From a checkpoint of a small transformer trained on Wikipedia: 137M parameters, a variant of Adam for these matrices.
Each number is 128 + 24 x the weight over its row's rms, rounded and kept within 0 to 255. Layers, rows and columns count from 0. Numbers have three digits each. The size before them is the row's rms in percent of the matrix's.

# layer 10 MLP down (transposed), 2048x768, rms 0.0149, rows 74-210, columns 640-671
101:128118158145140123113103156112123119149154132108133133111092140122128108152137151130125126093111
103:132181106116145161145160152152112092120114147126122147147123151111105103074122159119147161129087
102:122131134111138128141132119129131110133137138156138127158099183126132140106187134160155093111094
104:130129150094150113105154117082143110160132152144126122143093147149143158096162151151114176116071
100:127142118133089173150128069146122197117148117170100138123077131138112148135142134146077146166124
101:140121154144157071124190125078129135152113102115112117145120146103120147166113131119077141155102
103:124085082106116146146115130152101112114155109143147109144127073138112142109130181133165139100132
099:148153105124132156155072140140124119123120145141136116137131105137120123106113082174133107133119
106:182136085181132177110132120123173121120155163130137132130121148116139114116089137126100186116125
095:089162126142107135122108106151143132146166139117159142123127174151115130154087151094133132104156
091:113091119149167150132148160169144107139146094150115151150130146112127068098175175113126153163127
104:111085152078188156104087160126119113158094110130146161093154060104185099108121119121123175157095
097:103182088131124129135123129091128143120148138139111137121151116111110143112175089150129134120209
101:119117105083115117137144118129159114078116136136091111142117098128130136126133144127100135199116
100:152126156136085155097113118114155160131157157102117125109162141131154124148129099134161132156119
100:119158107102142128173138136143087107134132087140152146171219054137121121120115140096135121140172
100:142102107113125143144109152144105154125117121093171161064118151107114062135116104159100152137124
099:135143159117147143121154126110108117145149122095132131117148130115123098167154156104139140157172
091:129121107097113130120092141161126134127150085112129116138122106093139095111135119112131125166140
101:123140143126119102172095084090126112114110151149113135177114117088109126166120081119134102104140
092:120097152147097120149129135159109150150108122130148120157112122166156157083113127112148137121114
105:139119158103101109106159159107160099170180168143120157105076140115118141134110125156174141111148
098:064146112128137116149145113152136141143118123146090138127120155096121126165138124158108085137148
098:128124131184155145147110156129157123148130058115140126118114120112170078115124137109166108109154
102:124120126111115125165126143137131165161124147158112132080146174126134133138105127157167159151125
098:121110144116153163133123099162130126113070127168105044170102119095134128149148099102167121142112
106:117183149133133139140142114119150134126146129146159137118135144123147111064113140150159123117080
096:175163093123136139121119118175145124120066162109121088123124149119132105126111110100141178158134
092:149147166129132100097150125125119052166122109133124052136125146188149157093098139141105162171160
100:147106123143134142132088117092128150161167135151152143159106091148116149128067132106117095106140
102:099148125093120148124123100148150113127089150123081173102110142140152138094114148105159111095112
104:159166117111117129136124188114181156094153098131126131117116095152132088139100139135123176078116
095:160145185115083107112162096103108122126160082116156116131152091133156100109102140163096153132095
096:147103126127146131140128094118095162159124118087107156169159056119148130125155132121125102140087
104:117128090139111110152086101125151108134119118126119096148151156151129125173134134132121102140141
101:131125122091118157148142149090151185100120133130142127113131155149139103149141132136142135130120
098:076149165178153157167108127114145107125141143121102161132124112164109143123137137086119107137108
100:165106177154130142121153132076081080155087156116093113138105111142097087135119145155082072140115
101:136110101146164126156144103128117100134141138093175101151127160142141092145101140109111123149140
100:181151120145123135134151115151065140155124094153113157144129136103119095093149096134128126145114
097:128133125141146147101129115137122158096114126112135114159139114123126112140102146121173117148127
092:134160145181151068143167155142136094109107082152147157124154167115148150118147120143112147146159
094:140127117099144109104148134093122150148157138102136117136113118170112127146125158133116121124115
100:146119126104149111152106152101119141129105134103122121149092112142127106119144163124135126131095
100:100092170156130117138117126129084080129170136108135165124108111159131130133106121135151147150144
101:127104117122107134092146079103098148149119149112071136150097129162118189138103133132142115133081
100:149140148100126138166063198138121120144143139137141142103131134165095124096166172101117105107139
107:101118111129125135173162146111121145124087141177109143140141103110142130104143127133114179123092
092:105129116102147125072143123133112131115098149135088125148118111159117116123106148154142149181160
104:117121144108090107133138070104138111116135121126126092166176172170164137155135152137130115112121
104:111171118098138095184142126108130148131132118101132142144122107087139128131134130117118139168141
094:117112125108152147160137109122161105117091156112135130117075111127160115149128147105089110104145
097:165123138152133162149116146108128114105132140095135117142116100143165157111134090159164164114155
095:107155160138109081105071094118126155138130159094089132123128128130157156128120070134084101098146
101:170090143095133145139170136150116118151104188117121114176131096138141087127117082111148139110114
101:124125096164124157129112110138117131115120135120120164134125098155133149100137134138114109131111
105:144120119105125132139125153151152145142119164080098139155168152109144119132108136119138150124128
101:161147138166118157145135130168184109147111130137145116087125154110146095095129102148117134133104
103:106155088107112138077114157149190111110123153132134158116146107122129128154152147133150119090129
101:155080121138148189125148129153137124123147106115107105121156152137158107121154119113114101111110
098:108124125084146110109103121122156141100146093179094163092123132147171176140118140117118154125128
103:122117132164170130174128123049104167124106121116103128162165152124136119135123128155120091137123
103:155120149137113090098134111178208111125137165164146120150100112121135149082121085111107150138096
107:101137148134104137149079137176140132134140095126126143201153149174124131128144097123121117162093
100:103125120128116120130123111138138109112156134122164140167134142126118096120156146168108123108129
102:132155115134128050114123097116159172144100109157130105081141086101176132104110122098110153131143
099:112119109130152109150124107118163130155092106132140164130124134109135127119153133165126130120118
104:085162149117161101133144125141128090117110128120091148071165119116124115119135118143127146105162
094:178163109098093159120130071127118134094142121143151062107155100133134143102163143177134141108167
104:155143132114129149113085164161114145104110131131132109195111140075119098120170177087116135145110
105:156162155179116164143099109118097089090160100143169138095131113133096116158132133127160149142155
106:100135134149116142139146169151105122158144125143131170126113129069119115183124150151111113115113
100:116145104123164136135132070095102127142162138121087156135149098133105118125126112137101130123141
094:094133118122108145088104159140107114147132104118117146096159165139133149102113116117101087089127
101:185122177115159124121112125139134093147107117127132130113163145104114107170095085126081117111109
096:154142120150103111125117132116129115169093143046127071134064120171117139130144132159178092131096
103:085127130165144099144131119158100124147111127163136133141088097154060113104133115130100133178146
096:113115130140103145115126128095087095170148128162140094160154106133158130129109138143158121143141
097:124159113149123111146120122161160102162117128119134146119142134133153166143094148143123099127128
097:150137167121121156123152098141141134121124128128079139145098126106094130104088134096100126130118
103:123135141134082137120157114079119080116108142135121119116133164131133119115104162148133136134137
103:125107125123121125111112093150102140144147135144124136136131127092116136119132191113117164158110
098:136124123123137116158110127124140157137094163149111129141124138149115109107129082096106103148116
099:156106133114154131142140102131133155143174092138125128085162084118145136137154136146138111143109
105:154126120141147139128200124117093154121111133158120154108119094113144104149118092127132127154151
098:108140120118110120149127136148152156128123122118096143124130146154120101076168188114099183148152
104:134066110140096104141154091145132116136155104115151122111117135168146097112086082118172117116181
102:112123068141150122118125099128095091100110128130134130104150142117118111102125162100154089160106
101:114155098094176150106137118099111139144107134137116147165106101098115143095114145103129132095104
096:113154162155103134133129140128161118121119113136195109160112109107095145132148163097124120097126
103:131142112159141138130121121118118158141122093137133102124127122098134119105132118085132126181120
089:104155136140114125145198114138107131146162112133131108133146112126133129150167125179150109167127
105:111104146112152144095149080113114087126130148145122122138098116132134130145099101151110090102134
106:146164140154149179135127148126126086114124131166107173131125163123115125125093124099151113158123
096:115138153179114107117116127113071124154128148130115149111105123122116104132074106122112145147131
102:168154139179159129138123147091132148115082118096155091132103137140203106148138160125118210090133
092:112165142162124120065124130091116110146132115146149155148128101145125109167118074135151141110150
102:095094106114121138084094129107094126109117151109119160103141077134164132093137094116114152121113
099:105156116142123128120148129092137105128148146131105133115091096175070110175089118138165074159135
100:119157111152080118168119121154129100123157172161094116105141144128136144153132143153152160114152
103:124086140134144151123153119168097099140114123126137125164159141114152096108139128136121181134110
103:130120122153114105130078141139122110109100154102135169120113122113126143141128113147063101108114
104:150109125163172113174134128146096118126193119086095100163094152137087139145155105138108158153130
101:146187149133178137166152132074131111112137151099104112129136143120109099105110149144156128135125
097:105091145096116159084125093139153162107176144113170140121155171164157134135100166130178173111136
103:117146140157114127171123125152124122120122124119111143140107112124132106102118141124089130076137
098:105156120152105121139174145130113138085161113128145113142110128130108148118156141138114156099093
108:109104092071107117156152206150183104089151148153133143120139164107142135152120123109146162153129
098:135104162159109152134155074104083140108078181147128114163137119124119166114175147163118157158122
091:139100095134120111112138140133103108149133129113134144128121145110113141159164139115187121104147
092:072133124102080132095094106134100084167142136135166152113132079169142153135137108084127101173147
102:120173155144087121166137130105134113162079139085137130127106156124123135131123104134164077149139
098:127144094115104151119117091145107104141143121141091130108116141115151138130129086144119148117121
088:084069150124110154137112112128108124128146118121114126138131115132145151148134165108116129144115
096:183121116092153168134174134128126157116125116094137098129138106098103120126111118115128167156077
104:094137123136118149131107125120127126106144062093109091125120082114129134097150108125153143144154
101:141077103133124123092172143106136104110111118117158161138119110157144115115145171124175092121126
095:103093132146123090162106091159155079121144129175127145119098108160147107145117130078110091106131
094:066139144101192136092145128084128153157091131087125158133112121124124112140134143156120167105099
100:130153176144115095087137135142091121071120095134107113125141146119149134128113109156111131126139
103:149134124136117113096118141171136090097134129128093132120107130118128146099113115140140174180155
093:131102097083154115139067117137122087154135150100140147118125081134124133116205090150080091105122
099:133104151115127154139159099137143142131131128146104133153149141107117170148128128110113086134080
101:078098128152187114147133138103123109105154162140145118143103097145107084116137121122126108111177
103:139136122130103078086129123084113134138160153143131161151108152162133167112137136110162131113119
102:180128177102155139161133134148139152173117107128109182135112107104136118102131103143155114099170
100:124150093152115142092110123129145146170162087137120107117165132111098181165127103167149117098151
100:129107158121144126157122121146133149155171130161126147127147137151128184108090139126112113127107
100:137146157118137111123163102131141109107173143144156102142127121150122117098120152149113125103127
098:109126158115185125127146166101102084141125117093157156133100150089114109159128116100135161142121
098:093144139170120139113157073140117175157118154127105147128141101129143145142138146127136168168068
095:145130115121134058075149167130146146125118096126083134173137086148102201156085135122120076158122
101:120172131177116101104154110158105145121136107126166151083152079167124103110127104110119112100157
102:156123150115128149091114128087109164107127100140114147115107148122123152144110121133135179115123
097:166139147135122102115163105138206137069124111120127117162129135117126140101124133118160138128132
106:138125138178112116121115122130120092131157117136176144159106148131155134117092155115153135127146
100:144127146145105120109127170120182125125109106086129092146110139139173123147116106191141143154119
# layer 10 MLP gate, 2048x768, rms 0.0198, rows 75-211, columns 640-671
101:105120107114129131175160128114143122120122119125124123102122081137139110108137124106161137114153
101:129126138155152108094153087114150160109146145136135159141129118128178158104121093117189106141120
102:090113122096106130136146113145140172147130115080120139126122090094145111112093136128127176144156
101:137157109125156144163133132129157131126143127076167138118117142136107088112085104153128108123176
098:117156127119119126107082101162107125112135138142163105134158172132117127097142106111128130145160
102:114164076108125099100131123163144111093121122155131134116105148137134132130104127131130130159154
096:101158151123083153144099128147130103093143146164138137166140121133127135136139098118155128155160
105:146116136102129138132140126133123097128140115043148146164165113123090092099129154120127122138135
101:162142112128079112111087154120145119118157127126152137136166113148141156109135142139077145101104
112:179129109143100102108105124104094150101131159110170104129126103129159161127088096162097115062134
106:112141098157150129107141127117119094106162154132118138128171175130125069124151132085139139150183
099:148131143101103111096128119121102152099155138134122111153111143128092134103172124132149139140148
102:132131150129162121143123111156109153132121105108098100154170117113154151120101149106134153153098
104:117126103123082142132124123150119117154114160150123111180142085132127130136111102121148109100063
100:123083138125119131164135144128105181101133125122148143098135101154103130172144162124126101095089
102:108133069140111198123135122167109122126128130114109092137135121155169143162144148094117151122172
098:121127083127152170128103141187138165135140115105091127111081121128110153107143127105129112188104
091:140177098111129137134136127063079130149111078146157112101106134161132175117112140112109125081110
098:132115116127145106116125143137151180184149142105113127146129147156107089133140133111123150156106
096:088127136135109125128170137100133161117148104110139150118133175125133088118114131147144142114112
104:133069119075126112123103149163121139152138067126123162136148115126159130155105186154100099157165
096:157142207169112138134132133100158129188093147166126083103111121125117150097104146121130146143134
101:115127123146117107125121094167135146181118128125114114183169116109133127076133161134133074165125
098:098131106144127093125164079145147129126145096123156147170163130140141121130090133155110127176166
097:087136138128074108177135107121130140101151139101135116133156134136106168107120151144129124154153
100:129095128147118146117115168138099095138132155108111115125131130140096168069148134140142150141127
097:038104134117087119130156142134148095145158099146130133106082119153118120087126183125153107112165
094:152141112141134063131156134100110132064131130133123110138120109126129100089131125129126133174146
100:136172154159106105129073151140152108102148117132154094112185098114085161118154130158136131100147
103:119123110149109118127161125127135128113151086137202125122171123111068148129159135140107107133127
102:112136095111136105066128127144147114118111146105141139098145149158152130110121117125080117115143
097:137108182110125088071139092097120171141108127154129161093151126107162147139116167153099157121108
098:128113116146132119178159098120129186128107120134137141115114133088113146116163120088119106137139
109:147112138108138155122088117166106155164143093132107104150111093122115144136139152116147127158128
102:141132143144100154127154124142133120127147159132144134115156072141074097111139170102176095124129
098:116133136129083130169103141167128116107112125099103150145118122139137161122128134149113159065107
098:111129125145169105159129141150150115146142145127093158085103140142132095088152117083137122141122
102:099125130124115187110116146160090179145117117096142137123135143117120175127155119143115116102127
101:115105129050200129143088177157126132139104094074108078114081116125093106129133109150177148113123
100:137159115106133136132159093105168130149147102135141113160173106118123156129129122131166128123111
090:133095137128152194156101119093113121114156155153116085082069162109119140124164134129085107132164
095:100149136136104141160118158098116109113184148166142111119130136113154170110046108111092169193110
097:148111143118126139151114085138143118139163123054120110129146186131106121122126142150119122158111
099:186116108113121111106126160143136095146133133135149150170158143130117174127160130142169114115118
101:184181143142121143159111175131139166089125131133180154088114131121117156128135162126112133172115
099:120178115136074109117123090140134149116158123123164144110165106156104120146161120138150135134130
100:123152095088161113134137107100167098174169144073080111107170124143163125114125089118151110161129
093:122108100112199095146151105112145148162090117127105139138099143108110096173123167168130133120131
103:139078124120119182147109119157132156085147094131135109104160121137128153126149139134135099109161
104:123160172122091128157161126147146119104129137141129104128100120133118139124110119135153076147140
107:104146172138142102126108112160110114133174136171160119127161159174112142130071118127168098142126
097:149154142137115094116112131118126126109115138139102146143120145150141094150122160098157120117121
108:110103149126090114083094103111145140110158165116103098119134128134136167134114065134121110115164
100:125096109124116148172130080157111133135116093140085146079112168138076138129120099164096108147143
094:097130135152117137120168122141136128125174117117121171181115150118122106162115098119089111133147
102:102145087112089134110109146142130093100163121085122173125123137194120120131131153129126112199163
100:138112104113154077136112117160120145123118111086135087167120127092117112100142126111079154112150
100:107125118091180087144095142153159145123122049057091165147154123142110120145108132084168130091114
102:131129101098096135153099102174133153179154113120134077166133202123115139114124133127131123087135
099:148118089130143174140099093157132103123145086112107169156157153145125061120126126122124148135110
102:094147145152120129098111134131162129132129146130136113111082150123066135130091118115125141151131
104:125102134141178120131124146138120127143150137167116153122137190072132085127159137114091150095177
106:113167160090108109106131179153121149122165103102135134094169148107108165094135154145104139128121
101:096138137110103110118124104125183077120169178132145111101167185106140107102123100138137117118131
101:138105145120141182096093151142144121095110133115106153172167097116105159086089147136123122129148
102:106147159135099137100100131144170133111123101149088099159172108104084055142163101116129156127139
107:122147118140133086090124126137153135120143117084143130133128108111148137147130078133122151131119
100:162108113102124132121129175167109143149146117144135167101129140101208083140151124114123126070153
100:063093135095132113109164141140097140106172151116128126149123113113076122109201168179119117141150
103:135154136126133145146166082105161123145113121153104117110144176121119120113131143081108103178151
099:125127132126142086128130161137123143130141134116103132099112163137108157103120121137131119123130
101:124120145122130131096128146157113162114110133112102085122111103104108158153157125128131106118094
097:114118110104141076157153127126138130128157121119125128146152181137089116077113119115104119114127
101:122134121151151147144112126133089091120148113095105106173138133153118106110120147132142120104131
100:128128152106112113078146119127089134120176155153148158128122111136107120117098144106105130088108
104:165127160111126132097122135117141128102097134127128142164131112102167123110106120113131097164125
099:140156110146107122102145113112114139131112147068150112151113143118097152092134071132124138183112
095:140137087147117169103138124133114089127122106153146166124093141160091143120096100112165162162103
099:124131077140092144094112131152117116135142113111143178165171128113117158115085110136154149145159
098:145168144086114103128127127124134066146105110143210142084131104134086142148160123134146098156168
097:120113140092133101159132132126099088124160151117116101122134120089105140095158154121129137158142
100:133136144092120099125184127093151110118097113085194104129125082084136141162124123131200116098082
099:100136125073075098112114148187146125136138121143118108196158135131086134110124159156122135139117
099:128161153119139190118136100146118156201126114134157113127102134108104129115126135131097121156119
100:129116065105144122107077148148154120116150137072083115097132116137138152131104125142134138122138
103:128113138136127121113083128209107152179145118174113084147148102135131192132121103188099135104121
098:140126094148088145156102128104108091179153131136138129078118158122094112080138160135138120183133
104:135178126143118129144100134145138090154140115126140119130135124128112148207127156111144127108156
099:123140081117207151148146090135115142150080140164135166108160095122118139154126176090135187131146
103:132167105095108090120147153148124103133124151139094126102168145096105139087149133139095137111152
100:146104128100169140086106124150173115130082122128086133131118186150100103111102093084096126136121
101:090173134120116137118107125139125123117130167164135099166133151134090097127130118109117161149136
105:126154089145128115173117114168117113162109167157107148150144117149123150122183140112142102136095
102:164144170132132126136109164130104094144177140145130135118100117120080142110154176137136139085116
104:087150144106097121138118125164113088118174099108154082138116152114081152109109121133165125117099
097:156138151154139118136157158144120160122152132121134144164120146111142104150121163135124151130156
103:103173140105109083129138122159142158104140097108109131116138107113095117131149133108144127128156
095:111151131143157113104168119135129104092107103128119109139162079134122120067075090144109136156148
097:122181144097128081109150150150098153121115116137137126095131161153139095076125138112114083131101
101:138132112136173088155117124138081111153191123124148122187122143136162107119124149160125152131141
104:077166164157192165172132135101115085133123105103048138131104108108198118157165115088116098142161
102:145150135083155098120136125163128141137118167107163119103132081101161095135109146140124117168128
104:125105164149146141147138096152120121131132123138132113122148088106123142107128123169142141123154
103:136125166164131130128077078154127166131134145127109097145071140157112138151119109095151141134101
102:196129132138122159138081094162135155183116101155099090145131134090118173138113098162152122166131
100:138130150123120130084135171149105120170171111131135138188122120141097127088094131115153105153112
105:121104091108121125152106119122137125151136154092128122131142143159129119136124102099132137122126
101:121141106122145113137169185136141087093129104097136095120111121141177085109135112117163122120142
093:097103106135122099097141131150129120161132122124168134139119108130140162122183127137151130095174
094:165155100124108147147096096130098103166108107157122109110130136125132125126131101115117155164097
102:093127115130113115119122129200088125118143104139128133148198077135113120114134135164120127145134
102:124140181121055073167090122103092189117131177161136151130142064150092174143161141131105133079169
093:125154128145121091132179149135116112152116157139124125112112112126117184119118114112158150122133
097:140109149150105176117143122147119142137208090110137140135116112142134128136121145150112083152140
100:111100130137124114082165108128132110133104094117124141148114133175154142100117113104153119154138
101:135175158098139109107088114105123135148120137147140119144133125104130094109131140130155111143124
100:120082124123141103112079121116109134142154087138105119152112142132134119116144162136145176117127
107:146069122112108144091141090157110133088119100120139149095110122077120142117152095133106134146108
097:083151085114163084127119147156169080114146104164096135142108135147121109112133104101118152153139
108:122144149136131154164141136144152080141112101124128175144128126137127124121148117122160112165108
097:137145114086107167102149123102150129114128142145104136121092099147128124114102119143076112145153
098:165094172143087115145120130138130175143146087114128108108114142101120129090129157108146138138182
100:143143119131077108092105114193130126160113107102122128080115078125165157078109165146070133199122
106:175120086097140153083123125120138138144145147103114148124154116146129158107139121073132148133157
104:119136145173090109069104148141152122134165163149110078184141072129109141111097123147151140144084
101:116155152092119174182106133145141154140130073135141144091113130085115123083119150121141111175130
099:134173125132108163121123122120110125129100172141056109120127182174120160091116121186164093158077
098:147171134124083109146113111082118123111128173145135126116140111136121091114161113140162127118172
097:089101156144164078117102124121120102103130124141115129133078184116114123148138113135151090168133
101:081106159152122149180147150159123120132128136155111090056137183129130116170125142160102133167188
100:085098097123148139130106110133132104103152131140133130162092157097113130163166114129100125122164
106:121092115151139104144102099151100155113166148108141131130170130136124135122110132136142109108083
099:155115108133086121084121110126143096141134137120102118102169169108111166132123121163085160127143
099:150137123130104124105103155165098143100137117097116112135115131118111122110147083131136148099124
104:113130145041116122127114098183139125169155156083166107125155109126142138104116140142129135087151
102:119188139144160126132112143151148150125128130131109129104094121130149122043142102129092119097154
105:160118146111131107095144150153129147069145163144096178140129163138109141119108126113098141142126
# layer 10 MLP up, 2048x768, rms 0.0196, rows 75-211, columns 640-671
100:130120160158118112135096141165144124142084125133154146093168098124132142116124136135089155160130
103:135156099138150088178101094165125179169087151106153128141127141139141098125116109115113148141100
100:124108121126102126083142109118092131154100154142137124157140105104142125121162113133113131145173
097:137107137112137122111105102102136146080115137151126134145150108105116142126088176151135141095112
100:111128154136161068120189127111121117146150132104139184153137100130162132125124117071123138099181
107:099113067074169153127150138112119145123116084156128187104125149125113139177118110162128162121127
099:126110151125129150100131122157140147137125150151119087091092128148134179127162116138096138130146
104:119129146119082138127178112155176185138140131147131126135150111187094115112088116093139114133124
094:093129108123166107129135143142149125124121141104099127105098142132132077114158080192138118129097
097:154133126119102118142100115095086134114151141065138107135137083154127142107101075122120120078148
101:191078123146158128111145145138111086113108118145122167142134144079135128187145132085125128107158
097:128168114142137090122134084119150129149149135154127087123148137146077126158142124110136143179087
098:158124137127121138176139125122129114144151138143125128118088129133095116105081171125128135176137
098:081167132124159111073160129120126139156181114136151123110128124190109152116134119107097181113106
099:185157152112099150098112147122143104111129168122114134119103097123148135110089147123117099118108
098:114137161145115102127162168103168168195127146140135123121109157125118133102137153142110123126205
098:125104137103117166131164129106115148114137098115147139180148087116119105130115160141136119154181
092:132114118164148137149108100131123132115155119123115101135121120166138158085182140115148122134132
101:162109133141130097140123125127138141148155150121109081071132124106136096131118183124107158121125
091:103120107132205120106129144149146111116133159103113154131145103115121107113124112112120117126143
103:155139110168097109088078183138130092115125174134124147155148123063140136101084113181107116077159
096:155121144146107111138092147127151153100131130158134116134165141126106143105109123160118081090077
097:117107129134124127107137108124112120168139065101119110130147116132126153148128100145157112161119
106:133125131110120152155121140106146155088098112107134126139134132146129102133154112122122177139123
096:147150132098074096123114131168136133163130132169132158101138107122104140120144186131074130147129
105:135084139143151145104112156154097115135177155113108104107059134155114149113105116110124124122171
098:093110131153108133148123171127114151127154109125149155147079155116121131105158106144171139104127
090:139100133092142113113139127123127157090115168086137102138119139128109126100119149101155069098134
098:150096125115126145122150129070065157107143156131157117115170121118129107134141126130149125154086
105:096152083144113182049130130114118105152128164111131173152121149105098116101098166162108179163099
104:128123123166159146122142159123138111071125137119118146090174106138089157159125078125131132106144
094:167159145151162119153132115145155109173113131129116158145148132117115114142189151112150143136124
096:105149128128122162094146156097121166114126108148127152136128175122100081144091138156134110151101
104:142125153100118163104121136136125181157135158082118134132120115158108107125116081104140096156141
098:148136118137111126088168142115158121099097079127184161139096137144149140134116153129134139104123
096:145082111149140120069100137131114130153113152153128132074148137070146087129149163114176123137176
101:133144169142138132120136138124157092111133141131108154155122118092143109157183138161107113167128
101:122099125117160118104132136134154126158090161160095141124119141111106148108143132126117129114111
100:146098140161150145116113135141124187118117157128129112107119141112126113145101117130137133167121
095:163164120104150133171112127139167178116171109134115145115155123125098107120135128149117150118117
091:140127118112121140093078149159107143084117162129121122145132153119091118109132134150142106144118
093:156119090144160146160130146104138154116121096157129098139175132119153110122135118165123119127105
100:145129126131118129129071164099117162119121095100095128151089130140121139147149149101115096178183
098:075124121124118088107124100169115143108162098128085128140143168098153119130120093137123155130148
100:108100113171108165140095103114106140122126119133119118101099138131105161136151129132073137085122
096:090098120156123150105124130130164125075095149135123107083109152126147123078134127148167120129101
106:132129103123135119138127191133155159096122114131094103125129122094119145135127122108137123146106
091:086123143138128124131111142158126133137115123122163079153131105114124086158140047124144088098099
103:126132149143115110147150123169134178140144173105121146173117149129126154085151148110098102089106
103:117148127098139052132077134103140120113106063109176125088126132167155175134145135089117087138157
098:187145127128129125123153132154147115144150109137129155119202148139111115128153106124129134132159
100:134148139137099106112118134090092125128143125106128107118102101162076074146158123127123097100114
109:122132110103181136152152092139134103136099108135170093137132166174108087110128177108154113139112
098:163150159150137152106138108130090113171141104129139111140122124109104146102172123112168137113168
103:159149131110099157158073094123114125120105149123072104124146142172096162135167136113111075150138
103:145093099146158152147136134169112144157093124119123117113130108147141148141127144138123147105146
099:117130131125103142108147138154104160114164113121115144096105068120131100118126096098141085103171
100:125179134147143129088121207106084131115160093138149209154125137095134092121102063127151148145160
102:130107109071164121180135118134141118147130134085122113105130115113102121086136144173106149158172
097:174123166111099102124136135095115130114117128133105101159116102107100110120112108101146129127121
100:113130094122151134155122125126156146208110122142147175148125120133115096119138125157113099165176
103:152136156139119139178115159142123132123131085137105116168127124105194144142122136110153165103080
111:170133132174161123148140109132126136081097123126119178181132124117116089159137124133146089137110
099:087122144137102112084173158132175152132129135134159132168155163116146150114098122122119127117109
101:121144122155106103117116110128145093099144167124086116129151148116143119166125120081130113115112
096:122145125139120105114099106147139123107103103152118132162165135118148121122129178132104142116112
107:082099162122096125143140069131118103073079082101136134087129140136141138221162105143091123180155
099:132088070114139185163133088096152100124102083100120162135136114110127105123117139131131115165159
101:178121128090139077109129159116188075124118112119149090136141099142157112119132150091174109089131
103:115109152094106103148136109100114130126163106114137142160117125141104117135125111134138125098102
102:118142105101157120196163121116128139169165121126113101121141132099129097155118162118117123117101
098:124150118142138100151135137107126092141124107113162157080138102073105126123128187131104116152116
095:117126141128161136090165139131115109136145118123153122159130134103109118124127116129089149097192
101:136113179143132053122128119129170160163118135134141143088136103113122120106155074175122157179125
097:140138134095140072153178137114126110136119112184133117128120118083139141105102142113098147162085
102:158116115108168114148122127150089111114134118121136118146123154149119119129125102114132145083147
096:161058131121121172176136141113134149136157118109127115131117154101109095155127133099186121137149
093:099104136122110164141124113154140191113130181102137101131136155121116137088140079107136153177081
097:105119115111166098120144147088141123147105111111181135115120152098130134134125162162139130160146
101:148142090131106117178095179152127112131143141144097097137145126139117127135129117134140117134153
101:120141159124172102137145156136139173120095128133098122125095125109166125129137142099115132179171
098:202112117179105127182122148128111121113121122132159139090150108136109109090121159135124129088106
100:128173100136087100082098184108160143135087150112163131124151115083152171148108185124117102138131
104:140136103102111113093114117145115111113101124123142153113159120092104124167097117094149079135080
097:100104072127104142155114124145123140135115136137138088124099152130149096159120134109130141169102
103:138119140108091100127087104126123128173118184133142106146123107122113113106104130100103165110140
100:119165103110074102125140117129120120116149125114114146136131124149089112140136051087146105112105
100:137066139132120110116132125129143144129113131138131136153131154136067081149145106156068148111108
095:139148125105095131148125100110140132109136142118153180085139128125159115120119131126092119122141
103:129147118184072121118147110083117168088102113096156128135130143135101164145146110100103118113125
094:135124110119156114104101136159115131161130134105163132111126130124158138066101100148118129131112
105:126105149126123139140104122148196128103102104139147140152129141102154129142123138138132151163153
103:094095156175158120085158098104113124134115122134137119183112150125124088126133126171115108135109
101:126124103140160111124115129127123129127140143113120130132165144125103105102115099114167111097120
105:100147110134125159111157152157124147136074115134096154155108097180165148139139138162108133118125
093:138152104100180114127122153126146111120143106108127149152099099124079119107130163125100107094141
100:166171109132129124104123147162116144096142165121107101128096126101150102127126110084118145122116
100:148123171154119145183126131104103119112097136117096120129170120135154161118137113130151158147122
100:142125071114145173194144154069157155120170118132084112153148116145191114140152132137131150077113
108:180127108105089120091128118126138129143139160125119125144135103132154122114125111152151150127128
101:137117130175102160140128168136163158093133132132129155156096140093098081121124131150125077110114
105:141112149141125167104137089101129166103107150136115107166127113136126093151140104117091114147099
098:102132098086111097142102121156153087183128099156122113150106132150141131117115122124116156175139
100:148110123129114084085195115134121161128115154141165134192126139113120149163114102118134145110099
100:133118116121154134143123117111098124090122146147157129187093170150151114143133132101122144149160
098:112118121133115135154103127113112116139131140137142173144104098082129132151110108149153093162135
112:128166112114100091099137134165115109095134147126100121143194097132171132099146125141179129109115
099:161153128142079089122134161157144116091159110130145121176157117117115130104100131142163102103169
100:125159136107135144137122137118161165113130156112139141103123114132171144140100100128083134150148
092:175130144138121090102157114155088111141098124124117136136089091096107161144151133118137147112150
100:121119124140161096132130150135147127114134125136140121122137122103122135120115164132139116107139
095:134114098130166121162180144103139144126123114126137136126089151151132108109092141146137169136099
090:176203128157127093127153148126140125094108133126150115119133174114159101112098079125120132069118
098:119144099130151131133136177149122122120113066128116109075139131196138126125110137137113105118108
102:140178138151124114146156128115138181119091116120149149137111125122097092130115113113172171126140
102:120104119094109146120134098106159152156161117136148138119093087113142136148108121125121125158046
099:142128146122114158103133156093129106108148139100077131135094144092132149141122109192137144141137
103:167123111123116106138090115152146119112091167128151164124133131146161167096121123098115106129155
098:112089133161163146098167106160094147156105104156133114127084109126113135173132148135184159127147
097:150130144127110122151154097134118142138146130114129107128153098108159147136126102119140101114148
093:149174098162111149103129157142133132144159133147129113153113131083130137144129119104121148107143
098:128161099139113107114115077122136128172129127113149133148129102146130170091159140155124139193135
099:120151152112133132098129141156145137140124135144119124116140114110165128104140149125132138152187
100:147145136137146135147113111108138106129128131155125147126135129138106180121113121141109146176110
098:127135097138121119171097123106110115136113149143123130130132098106090088131169101100162101123142
100:065107137141123130137087108140151182127116198122075142150128140103153119124124118109156131108148
098:104171126159139115112089157136138132125153138157103129106135126131142124109150150099154160163101
099:124169121105122157114128122140115075116139111137102098130134103142118136183162114121170119118177
097:098142132128088140105128119117145157091099170134121127145105162154147102103142103145098141102125
098:144101187158122135106127058140183126124156148144111134078086105117110096143122156129085156138130
098:099134082128120157178085127125124145114156084152140128127180119117112101146077141132145127142128
103:153145104067090114129111118166130145102186161118153117149112161152162132130148097092125137075122
103:143126092120110072098136101123118144166133096123177128114108190156135126140131124108127131097159
096:073164089169126083141110121133130154139121128140124107060134076130124119150116141136153153151121
105:155087106096120098150116156117201128123097107121128111149112134131145085101123160103196132173099
101:143134108123081129113120108108092112091137152106124143098131103115140097121069138083148091146155
100:144136179099129128133120140121139147104135118102144160172123132084076113115113094123159098103142